Part of a small language model's weights.
Architecture: rotary positions, tied embeddings.
Training: 140M tokens, 4264 steps.
Each number is 128 + 32 x the weight over its row's rms, rounded and kept within 0 to 255. Layers, rows and columns count from 0. Numbers have three digits each. The size before them is the row's rms in percent of the matrix's.

# down: layer 2 MLP down (transposed), 256x96, rms 0.153, rows 171-255, columns 64-95
# gate: layer 2 MLP gate, 256x96, rms 0.372, rows 172-255, columns 64-95
# up: layer 2 MLP up, 256x96, rms 0.392, rows 172-255, columns 64-95
down171 111:064134078090142174102118087108176146129108115137137154217133082119126117128089081089117179172191
gate172 099:149146144104123138188100122124065190158095118130071125143130149129144121128148101107111136093058
up172 098:126134103176110136164156149120069116127125139154115163123143166067072150137125100114072135123155
down172 104:148184082165118143086120113142178147106142126149172113132198113100176148131172154143130129127198
gate173 099:150079094100130115060145123142091146132147097127107097137181113156152150154165169044119105131190
up173 102:103138050166128151170175164120112138092073137164113122081103105149135129141155182149122074074084
down173 111:136144178093170117175170121157135102087119094152157134117120138107179172085079087158120087139146
gate174 105:163125146141122176152112134155133161099182136134146138123104113095126085074119117100061096105173
up174 096:030158095121120119112118189092104111098109095110127091141175164131116165150135136091163163110099
down174 095:224112143151130178094173117145135113095081122088131118099099155131180108105117160114126131101147
gate175 119:148142171136142134101170147124098116120129106150150154070172150122049117099115133162073121106209
up175 112:155136131136094113098120100171101067132143183111131140171038162099176126098104120123070167150099
down175 113:069142103187109110168118085120164155120107129140103153141116153139134092140154133109094154142077
gate176 088:153165108182111076110070076101128146171158099089133156125091142138153134151166142179142099086125
up176 092:096056144116139159160164153150146113099084141143064112156174144147110112126118124101092128175149
down176 091:112114136142192201129110132131122170139107162072136085044162123144115173068125110128159153103154
gate177 048:205184140154161097123092162174190073146097121138106129132118144093079151100143132114101147115127
up177 055:077059206132094149106115127080071129140170068175129152124172127100146100133105126141149110107114
down177 050:164127173174134091122105151195133119101093117093135124077094200097121150181115137156067117091131
gate178 091:154082139120126098141152093118129106177127151136112092114118105122167152127151119106116093097113
up178 097:135182178112104105165126168161128165103106120143129159118121105102151097113120085154156152138159
down178 091:169144168133175141142117054136149082195116176132107177124088159117148167111115111153098137111144
gate179 100:129110116103120123144100090163087065170155101046125128160194169181111140149105105134157188074132
up179 099:094103128158205143098143139103137127091198197183140169144105102103180078121144159128121081124174
down179 100:117138191093172152179117173101110118114175172153129139100084122041210128068096149144091138099117
gate180 033:117123159156083155086101134124118161127110116071108123126115174139146102079106110105175142068172
up180 034:122132159155089155083085154111135168142128124082105109124126161136127100077124096101183139084179
down180 035:151118132167192148112102124130080066071131102135088113145150168096124111057131101074119074062158
gate181 111:065175113125158139169083159128106117116195110150112164062162156118147143109130134081067066120104
up181 104:169052129145134146142131123132101120094138145083156123204099129084084133100134167114097162116102
down181 117:172126085105165162114148133152134183129110197114234146114098127144111085065111144158196145114133
gate182 091:108089156088132132147100120135163127099144145098147096096158158115022094127094096094093086115132
up182 083:128142152123069127148119096149140132105138066066139191086117213160113132174093161099130124117118
down182 087:126182089143184136113135150060137128081168109093081112179137079083174109150123122121098107110111
gate183 090:134126104081088103143142107183170168150103117162122174150120066107148095076079151133050118132148
up183 085:087088191120156169070127169208152090162127147112110213137069121170076128100182119127107109101163
down183 085:138123158140117075174127085075085091151142122167074096148138099138150152148182158132096166167085
gate184 100:173145102100112119107158128137097162126168119082117108143159141164151163140092111170145090152106
up184 110:133122129101152143130109147182214072144054058086131114122139143152090177140071112129097168125090
down184 099:082097093119149114122109118059084118105109134086159077097117121164098161120151121164180110159141
gate185 098:138166115188123157175188057084092123123126082166100069135089167110026137150126171191190124169114
up185 104:092147123143150172132130069119091188103180158098140115179186131136160128118145175171131135151145
down185 096:107124118039122119074118161138087144150115120180127134138103128171155133106160122095151132090161
gate186 100:164157148081122120081132077088114134139155199128103129118097083105094192143121121138121133091216
up186 103:111104126143130136100146091150171112163110104094129167095108153115114133116157166126125108106123
down186 095:105102143104122172093107117129125164089146171150109108100083114115123071138142116099174128178216
gate187 098:161145087101111176182185189151158045138109129106124074088093134150107123110109151189135168057155
up187 095:115113098118130153141190217161157055129150168137125079123090157119101097118144169124164178082126
down187 102:121117050118150182077116129141120097113095170097179107112135115131126106125150097160190122174096
gate188 117:107070179068164173092134086108204147148136107052166150113127103122094072097091109116155076157140
up188 114:110121154129161132142160147126125181161173219136152115110079097146147121126115135133168153170092
down188 103:098153080132112117121134134157150116119140121116145174102174181178118217116138083102064134123092
gate189 096:174141157129129119193137120123085193139188077100130103129150096158121061096140076140117159143148
up189 090:057054159093115136138157111099177081115082160149177159095156136156153146193087094150156135110120
down189 091:147105155106098084112154115095104145177144100113125091065155093074165193131130091122092115123142
gate190 115:123073165137096147167135105133143105116159144121182104091148148116135101138206128139149172124087
up190 099:143186157182160144166126169176117134124109144176120058150099122162144145138100163088162073160141
down190 101:152086216073148142115134117112119103129146173098116138156163158108187147146159090160165143152180
gate191 109:145162138149107117114118136182128113133128108114092110190153153147170140117178140158155178100155
up191 106:119125149136095109122111080138164120095160137101125122113155194100172169110131077107099170101134
down191 113:135087094140142104146141113139130159115143120103184162156128148155113060110196129077140120101160
gate192 091:137193142113126159191115144173161132114096124133092103120093115094180090087103116123147168159151
up192 100:091076132158178148045125131079131090119177156126157112114160112104085113099155137118079149145134
down192 095:143144111093143177180126129168167165149128127105134178099098133117116153151134136136046131115091
gate193 114:093123102145145121073149141131133139170197100157118128080125107125087155202103148131100144111114
up193 104:165159180168143126133122112156131099194155153182087109065072072138109159195112108085123078156114
down193 110:131141165122030132141182108126161176136146093143142154141136159124206152117092068146114155114046
gate194 105:173089143146086121148137071135099157110164093137140157188107106134182125141135153136172109137146
up194 103:108138164161087124098143054090121211102129098111103160109101143143139161155118135124106123087128
down194 115:118154171134152139126124139118137120124106186128102166095175098174120098114101144117191131135075
gate195 103:146145115150177131071153169188138171149121129150109120145165143182068136172161084118143154134155
up195 091:158104133184127067193130083137125157154120138173151127212101135125155159117089127123126101136137
down195 096:074150185174163119066127131160108136211161092177153088149132096116099127186188155128116125166142
gate196 100:113131111142084127155199101088086149075175094112096120152104141104127126108130151098105133117133
up196 092:093125113200109166145104130091108112112120128156083110150100093112172122144098071211194176132146
down196 091:099142081127118073124184089067191084148156134156110109095134148106140180142126096128134120153154
gate197 104:154132172128086093136150123120114118145098165091185136096163187159145096119139069131143126132092
up197 113:095128103138161176105078085138096133087172089137096099163149064082104090148103151118097098141152
down197 115:137101105125145141104098148100127151180099104173144159082126129140113152156050136092095146130136
gate198 098:151098101025146124115149177168165117166089103141157145097181194130068114128087104070100111121107
up198 095:108083150160073147180163095126190097093111143126137073149092096153112182124127112130157085126188
down198 098:100109154143111104115147144093135119190083126079158152052174065086100118176143149145094051132093
gate199 102:091146074158184157107144123191175136113070132087119183101150116058076115165147151151133155161136
up199 102:097134143218123128168088141167137211123134150077085102158141125188122104161161175159129135090047
down199 098:107147120100129083145106176143145117138091056132120170124099132117115174179093125154150113153061
gate200 100:137086129075174134116056130078183104152150143124145104106136119184138135086073161150091130111089
up200 101:123140136083081146103079099145072114129134125122145145118101065133144134139067089169155068117094
down200 093:113088131138111196130138110136121161165227174135069128188119115126162098091129183107139131123156
gate201 111:101094112143106160129131191093195074141086141164089092150085108132071113102122151172174159151118
up201 104:104181155131176153116118092149093147157127075119161143157153136207121181118122087113094127139115
down201 097:166134090129183112181088090135141090097078092063148167096113169151116158134171166140116113094175
gate202 105:176089070081175123098119097175119109149165180166106145099180137142189133180108130199134146102152
up202 110:050163088177129103114123174092182106112110107151116142170107142173087177152123095180123131139087
down202 103:135087127142077153111112170091145156087088135107127109199122099188142147082129171125113092163155
gate203 082:134120066127171091153167122116152115127105127144180160128148101118108118158144143053164161137095
up203 072:107141089154130066140151117128131162067134118116201150131096107136127144137157105075140187178076
down203 071:131111116139126126110079133181084145063163131143114146154142153092129143107096123175121083098191
gate204 118:186105177067082089091126155199104153102130086132154129114130199171105155128142083198106122095124
up204 112:187097121115091148152165118144107137125121166148127108067124093175109147098157130133096085148085
down204 139:127079075154135195118097140118113133065125135171120189151172096084124120127111031162162134148132
gate205 101:151131145189142115141116161195150091135116122103107124176081159124186127117157118118130118161052
up205 096:067134141179134122111143105084155109180137135124209101141148178109129149100148140118230162143094
down205 089:164141103101089106166084093151153064128156162152132194123152180134122130139087136150101105062169
gate206 102:128162148089126130110183138079119174144133094150185139112105098113131105142156131105119137129129
up206 103:142062184177100121146120162157166133104096067120077111153136127143096161135164078166118112066140
down206 096:100171137127121091096172070110117082169139138081121131120067163072137091083164094132173162163115
gate207 100:152145155123096128138077083107134134098132147147112108151126144101132123119160089144171099096082
up207 090:157157086127110112169128101116087114080108109088116168151154108138136140135153084120162095122147
down207 093:083140083107124130100103149087169168123130167104046097145168107103125127114123088084138092129134
gate208 111:153164093134120069095186153116098196136091103170113083111075165135114152072120155144116116138145
up208 091:157105077159115094094209142133133133124064146144154096106086140093120183110064172109099096147130
down208 100:138128130188149123125107188137124111066139100151090109091054145104188129157134099135114147110092
gate209 111:131100133157140202061141068115175117149124075116113086139110146110137129183101148092120111117174
up209 106:091136170115089083156155157106147132142091159126129098138189096167157127097181137119182138117114
down209 100:141119138140094164080087164129131127138214094099097104130167147155145154117141090112114110126124
gate210 065:118113154096118102118072094133106116119117119082185146143131078165162142148062134126111169152085
up210 077:134139140091187124081177106157085079119118134185067121130165164114072072113198132157119103131082
down210 070:125071045183081112134137098114140191169188138094161153119044055149175119138156145125116132126131
gate211 094:168072117130117169148127112168120089089093099125189193138115153107123115109120179162139101142155
up211 091:137125122172113121158115135108150108144067087157174129169107121104136163129128190168173079122136
down211 101:123115108219163163118120134205132081105129156166184157130154202138175073196126104087072175117077
gate212 093:149101125125189114197122090056133181124165155127101080094133164132153112128118110157124120173115
up212 106:118106134113092141121120118076055149114132126104093191128104104132108139089168137105121124126144
down212 092:155160013141168104140103095123146113111181112153094101145138107078089149146113136191088175130090
gate213 095:158097112082081182069106110150150104175151153134105115079090108150161141101089145058123065115121
up213 110:048148122156142088176135133085144167125104052094127117204146168066139153132206123131122137151156
down213 120:144153143107162159101191106152149154081077107104153131115151145134087086165085156163115095165130
gate214 081:116045138088107141104097178102086094107107105077125156080112082091145081150112082146200093104118
up214 087:186134145137130149099103090110161092162128109108139163138113067088099061159123083160211111131173
down214 087:151107071130138132207104144120127096088083108109177134154172191143128158144113133103116181111116
gate215 135:141050180125154115110142147160097115143144135089080148138111134210117163168095115127089086099083
up215 114:091094192050095143138146171178157173115129106103101142088145109145107165092092087139129157114184
down215 130:142094130085165111122122188126124125075100164133136151123142097171089128114159142056109116162118
gate216 047:110130175152137127138105108105098112149190153111133133108145141127164106095081114124179150128136
up216 042:146149168157128129154106092101108111150174143111130140132159162141154106101088116130185141131141
down216 045:119116126153179160106130109174094074127133144207131153182126167147174164133205137099131163167110
gate217 104:118082092135135050118154140118087126177084112055112110146179084157108155085140117131133125128165
up217 097:151177144119153235129128094221188149132160154164125117121085163119142116192085116162099163104092
down217 111:078093130124143130112107181159080145107131115151127143112171115101223142092114131135130083098169
gate218 099:164160106144099145192204156122145216167089168125153107118141120158125151113122138109168094055135
up218 105:198123140115091175102092109168110125112162054127127115194111136081089120161161168122137128200164
down218 114:154098129142096110180180132091111141166187135086047083165151130142109140114114134145136161128128
gate219 088:113113165198128134147110113171153211133135181162141122131101158151149154159098072176150119166138
up219 090:129128064165118043154091156147108160168131140118115178111120094100152077106176130115084126198149
down219 088:123056121127087158157196087145149106099112173125143098158134196077138166092172129158087049162107
gate220 107:162113177124093173126085120146124135160198115098134164148091151138154108117080067142092118122142
up220 100:154089141125148127148148188170119129070081118161088144101125141128127125076164133137105075147142
down220 100:094122198067124097114152070094137147167104159106114110159150170156126181126079094166172103104103
gate221 105:120094174080143115141116153117164091147143066090134109096174121190075158146124133128183122133138
up221 093:148105123146137121116148115067150061086173109075118166178144113184094126143114155095143144111056
down221 093:087107169168131106151136124120083135146151144114099154119178095154128112125124079180073153176127
gate222 090:119119077123082124083122173123155214118155143090140155151134115149183181092110159179165145095114
up222 094:173186124139170124110101119158165046099153149115112101105109175118146080165124143110090057172114
down222 099:099153181069179167124148129106159153104090144105115046141113153139076072138109091143166078114061
gate223 088:125143190132163170155100134103158180112162152154180056122101117141112160154080141078175145101077
up223 095:116103091083125152102130131186122107105072062124067163149175157123152108165167153114085080130161
down223 094:172136117102159145157100096133152145114131066077085098162153152107093149113116110134161118105159
gate224 100:120152141113116153153089159090081130145185106075148168150151136193100106078117055136100129208106
up224 096:077111165134147131145091189127074171121069132114110141093161095093168170158137171108117158116157
down224 099:119100154090119140194159126101108099188140129178092171135149092105160165181097163079133148152121
gate225 105:150110159123088148176112173110160136139124126122115056113186132162118081086156150147145120109109
up225 105:111156120088070120117151119098151176140059163125117177159085139140159166137101189171182151103126
down225 106:140168112125091175088131087152109198114088138157148076094074089122155060104097101161135113061151
gate226 105:156172110130123130117106131154065116135161126066149112092175095141158118099127184143141159164182
up226 103:161146107164116134164093087093081094143096112149120149120098168135094158145220110168151165100144
down226 113:154109181131162113112107117148099100230179114130131107116151148152132109082150148087122123100151
gate227 109:124034160077091123130143090151135121160113120124223155132095167136074133083124091148144059058127
up227 114:123095115176169086177135155157125088094090089173116106140157096100100196152172162138104141134166
down227 104:038138144117113111096160132113142133144072157145146152149141114195114094136121186123157139104119
gate228 092:119130125118113159122089124125176109144094094097130140167070156151102126124118096175125138123143
up228 095:197135154134108131109122135105106171134157095153128096089201059084107091171120114129147105164100
down228 098:199061194144132146164126130127123134099159079153109096071172117111170150131139104099187108044146
gate229 092:083135142154122084078088102107115137061163148189174109108106145103128175153133079099163096130148
up229 097:175155124087107132138190064138153067140125137119142195138154097149105080093170134149188196074130
down229 090:142139163091136086066134167152087101071112178219147139115112146109088157150153110121075121095143
gate230 101:135122165096116128175174121095135117121155143142167145101114088172074126167132119127151066117113
up230 105:166175140175130128095156136116143097115133084092136139127134111130165111051073146186191083101109
down230 107:130172070138139170126129108128109133099171097161071116135150151071073157121072160131131122161072
gate231 099:192162153101116146151143172137120124113162122098151113172164142146144165126156182169120144055171
up231 101:101139115166138073090120158147144198161141080175105160129129107061141127121108065080106084131155
down231 100:095113157099069103148116084125148123125124083090154123123058085099109193110135138112134143097098
gate232 097:129162052159204114088153099146174082089136054118145128132112157128106183159099176071112162125134
up232 103:129113114085087071108103115090143090127110149094178155095176149164174134133160165139176147067113
down232 105:136138099151124094117128146114043098161132085079135131154149116115196093166106178103118117112183
gate233 116:130123109125160106126124109083160114162138116138177088187103171120131194143170127116148064162131
up233 099:166121191130146071165105097147120183093102140120079179098110041146126111194076167077107162099168
down233 103:163166148156093129111129191141151134157162093189144139065098078074128158065107126094073134111153
gate234 112:114098104158073095099105139108197175121160129137190147106165102156154184106119206157183093107151
up234 104:155113186079089094108107107139109131092103125108075165135103123089076136136140086153167126057125
down234 115:089058125150136094166104151157123192156108196107086135089146106128083173106151129102202116139102
gate235 106:160170113159130122092159098157074149096125103154079150139108160140117149174059127094153102138142
up235 104:100104076094121152133096069158146188163138112161143122150140082178110117124140146113156108129209
down235 099:114147180132142121015124192160120139168099116120126114131130133206116106071167088070128161095100
gate236 101:148124136150134145064066124091075087112100102196140066110091156148167137146174141107122077111127
up236 098:105184139095166161121110072171087065144117118101153153180195145130123193083113106175137127128117
down236 091:099118164140096135165154083064103112121158172157180102184080166121136201138101178133137127127122
gate237 086:177098085134082193107068118199101143135083121126135090143126105158176123211086109139154101141161
up237 086:133146110128142133147131055112182106104138121122137050201168129041125083101117142126180157153066
down237 102:089183169129129141103179139070179054150145132130145082206154114124171126115157142179172139100126
gate238 098:147130113157107132144159057141110111173102060124145167078146096137132124126145082147175099141089
up238 101:163119152116150152168168033113139149116149090127201105108094156079145108133110109124181125111109
down238 091:115112126174096144176167066089109110139164134167096154205123189104099116087130143084139122132172
gate239 100:207157173123117081142179092174103141087092114115095147067154164167124091147153117176120144117123
up239 097:074107059161145142115123156097107113131084096116173115150162117097129134109128144143077195158107
down239 097:117123112144152122095125142117165089155142103073201054155146134140128113145177102144119117169163
gate240 112:150099147148093110137183096167122101102179115137160103127110170151166121133194123149128148066118
up240 109:175078127105099063191148072128119115108191137141117137106089183064170145123147149122113148109168
down240 105:117132146103120129127160122151192147127147117178146090186154103053142177109166090105056177153111
gate241 109:100131024145134073141161151143096115105074135101116087112090081087153149094156097112176110157195
up241 105:146126076172138112159086093204112101094108157148145061073129161101155131103120078128173124138161
down241 131:161135051095138157124157145149195057112125115130089184133128179142146147184170154090118141149165
gate242 107:134113148158174160155069110100164151184142122151210128132143087097119130087134079152179135120092
up242 102:135162138098145179111107156100074146177148125165185114157151136117129061122119120111084162106054
down242 101:134084123126173107104125187084089098072145169235141139130118177141155167164121170180158127145148
gate243 085:157103083134095139154137133131082116173104113138144170087225148127098082158141101147126137164092
up243 079:135133152162099105131135221180185147137081067170139104119113105134087134078086141127159117110155
down243 084:135131068131177118082107124110097106131152066109112127152110096155154083129109121130111123122114
gate244 114:149152141153107149159117146058130135150172144149150085118128134131199160087148069107172124132123
up244 096:088124136089101080077196140133096104083142147083142190171132199154081110191100160122158144146122
down244 100:071114148116113165156123116195174154086118117093103142124123170159168070137149137107069074142054
gate245 096:151071148099052147118065116160118198134087149104104121093102141124109068170136155147104130171151
up245 102:116133064050094113100155105115094133097108156143173158111112146118149092107143190106086084076159
down245 092:129144183076171138121061044129168135158108136142146079147112121122123100135071122179159126133127
gate246 106:138143146144076137144128137097124149173148166089195092088136084160138083082135127098102156099178
up246 108:102087155158070109122140191147139132150157134134093197072151110113193096102121066115166054101175
down246 105:172151105170136170105112075161165086160161134080122159131118150138127126076092106133163172122149
gate247 107:158141104136145113134164094179135073130173155141089115092171108126134081111107137104152093133134
up247 093:110130088157095083129128089051154182192101196151097075106150129125085178140094142126127159148159
down247 100:112125165115149101055075156110113136097103120095173149155145172148140144066083179118064106114124
gate248 105:170123119115173144076121126069121186139108153130127130096147094156154164119119078077166143112114
up248 099:158184104103151159075132185122115176133076131159158151100127156148102129139108088106155154096075
down248 101:143116071122117142157110120091140139118173148124103172171132172188145150074147099100117125132182
gate249 095:132148089104156141159158129174110200056109085176148097126133177126162101159126119211110102162115
up249 105:123110170165101129176086170097149094185115114185158074088103104134115135115166098089154123062121
down249 100:142119111140150113094092127107059109150115195091097103117146124112099181168093154140077146125131
gate250 102:170113138139122129120132168158112165147150164100116113143089136134141105162098073137108085123124
up250 108:092115085115112079141147159116093106206111092175163120111102120113063135187147110163147096098067
down250 100:174208163057140102131102156147117137138142190090131129127143148106138143090130130060193154090133
gate251 093:138079196116110184104094138105131141082105115110175177086159122167124120127101121162146047131123
up251 094:170085198121174113131093185108119089120144131122135109116155084156130079138120132165133060148118
down251 094:093131141103086118129080170163127072096074095089077081157131096191152098107114146188125189140142
gate252 105:086056122104103153120048095155183164128122114086115082154177118099118147096103119122148131133103
up252 100:127132085129208128150148121130133153106118106151092086163173204162118173103132086152117116150148
down252 097:075159121114130180121138131172102128158112153088130085178115118149139122173121139165248140118122
gate253 107:110123129152134152097173155098106095147194141118147169068150159133108130160158128185087068105156
up253 106:089084173155113150140114118151074113182155149086182143123111182118182121139112119111149132112120
down253 102:100122069137088186137136171170136142105118105174162129116134185144149138134093126117116183120066
gate254 103:057122123203113123138180146113158133116129095107183066133149095164050098145111185139128117101107
up254 107:127143152080104140106143192138148103151056182145121131110102102160135147119142102105113172126123
down254 103:091136086057161130130113181132099126165121073162109126090097115112133140133108137154145104120167
gate255 100:137099115141138111143135082101142136104162140132116087128144115106119199112194139126156094165133
up255 113:146119122193148095121128144144076033092115118084129123151076171160157108159187134136153146124148
down255 103:117105114155144090113145103120148148153101117155154092161106176102112122086092157128142124159138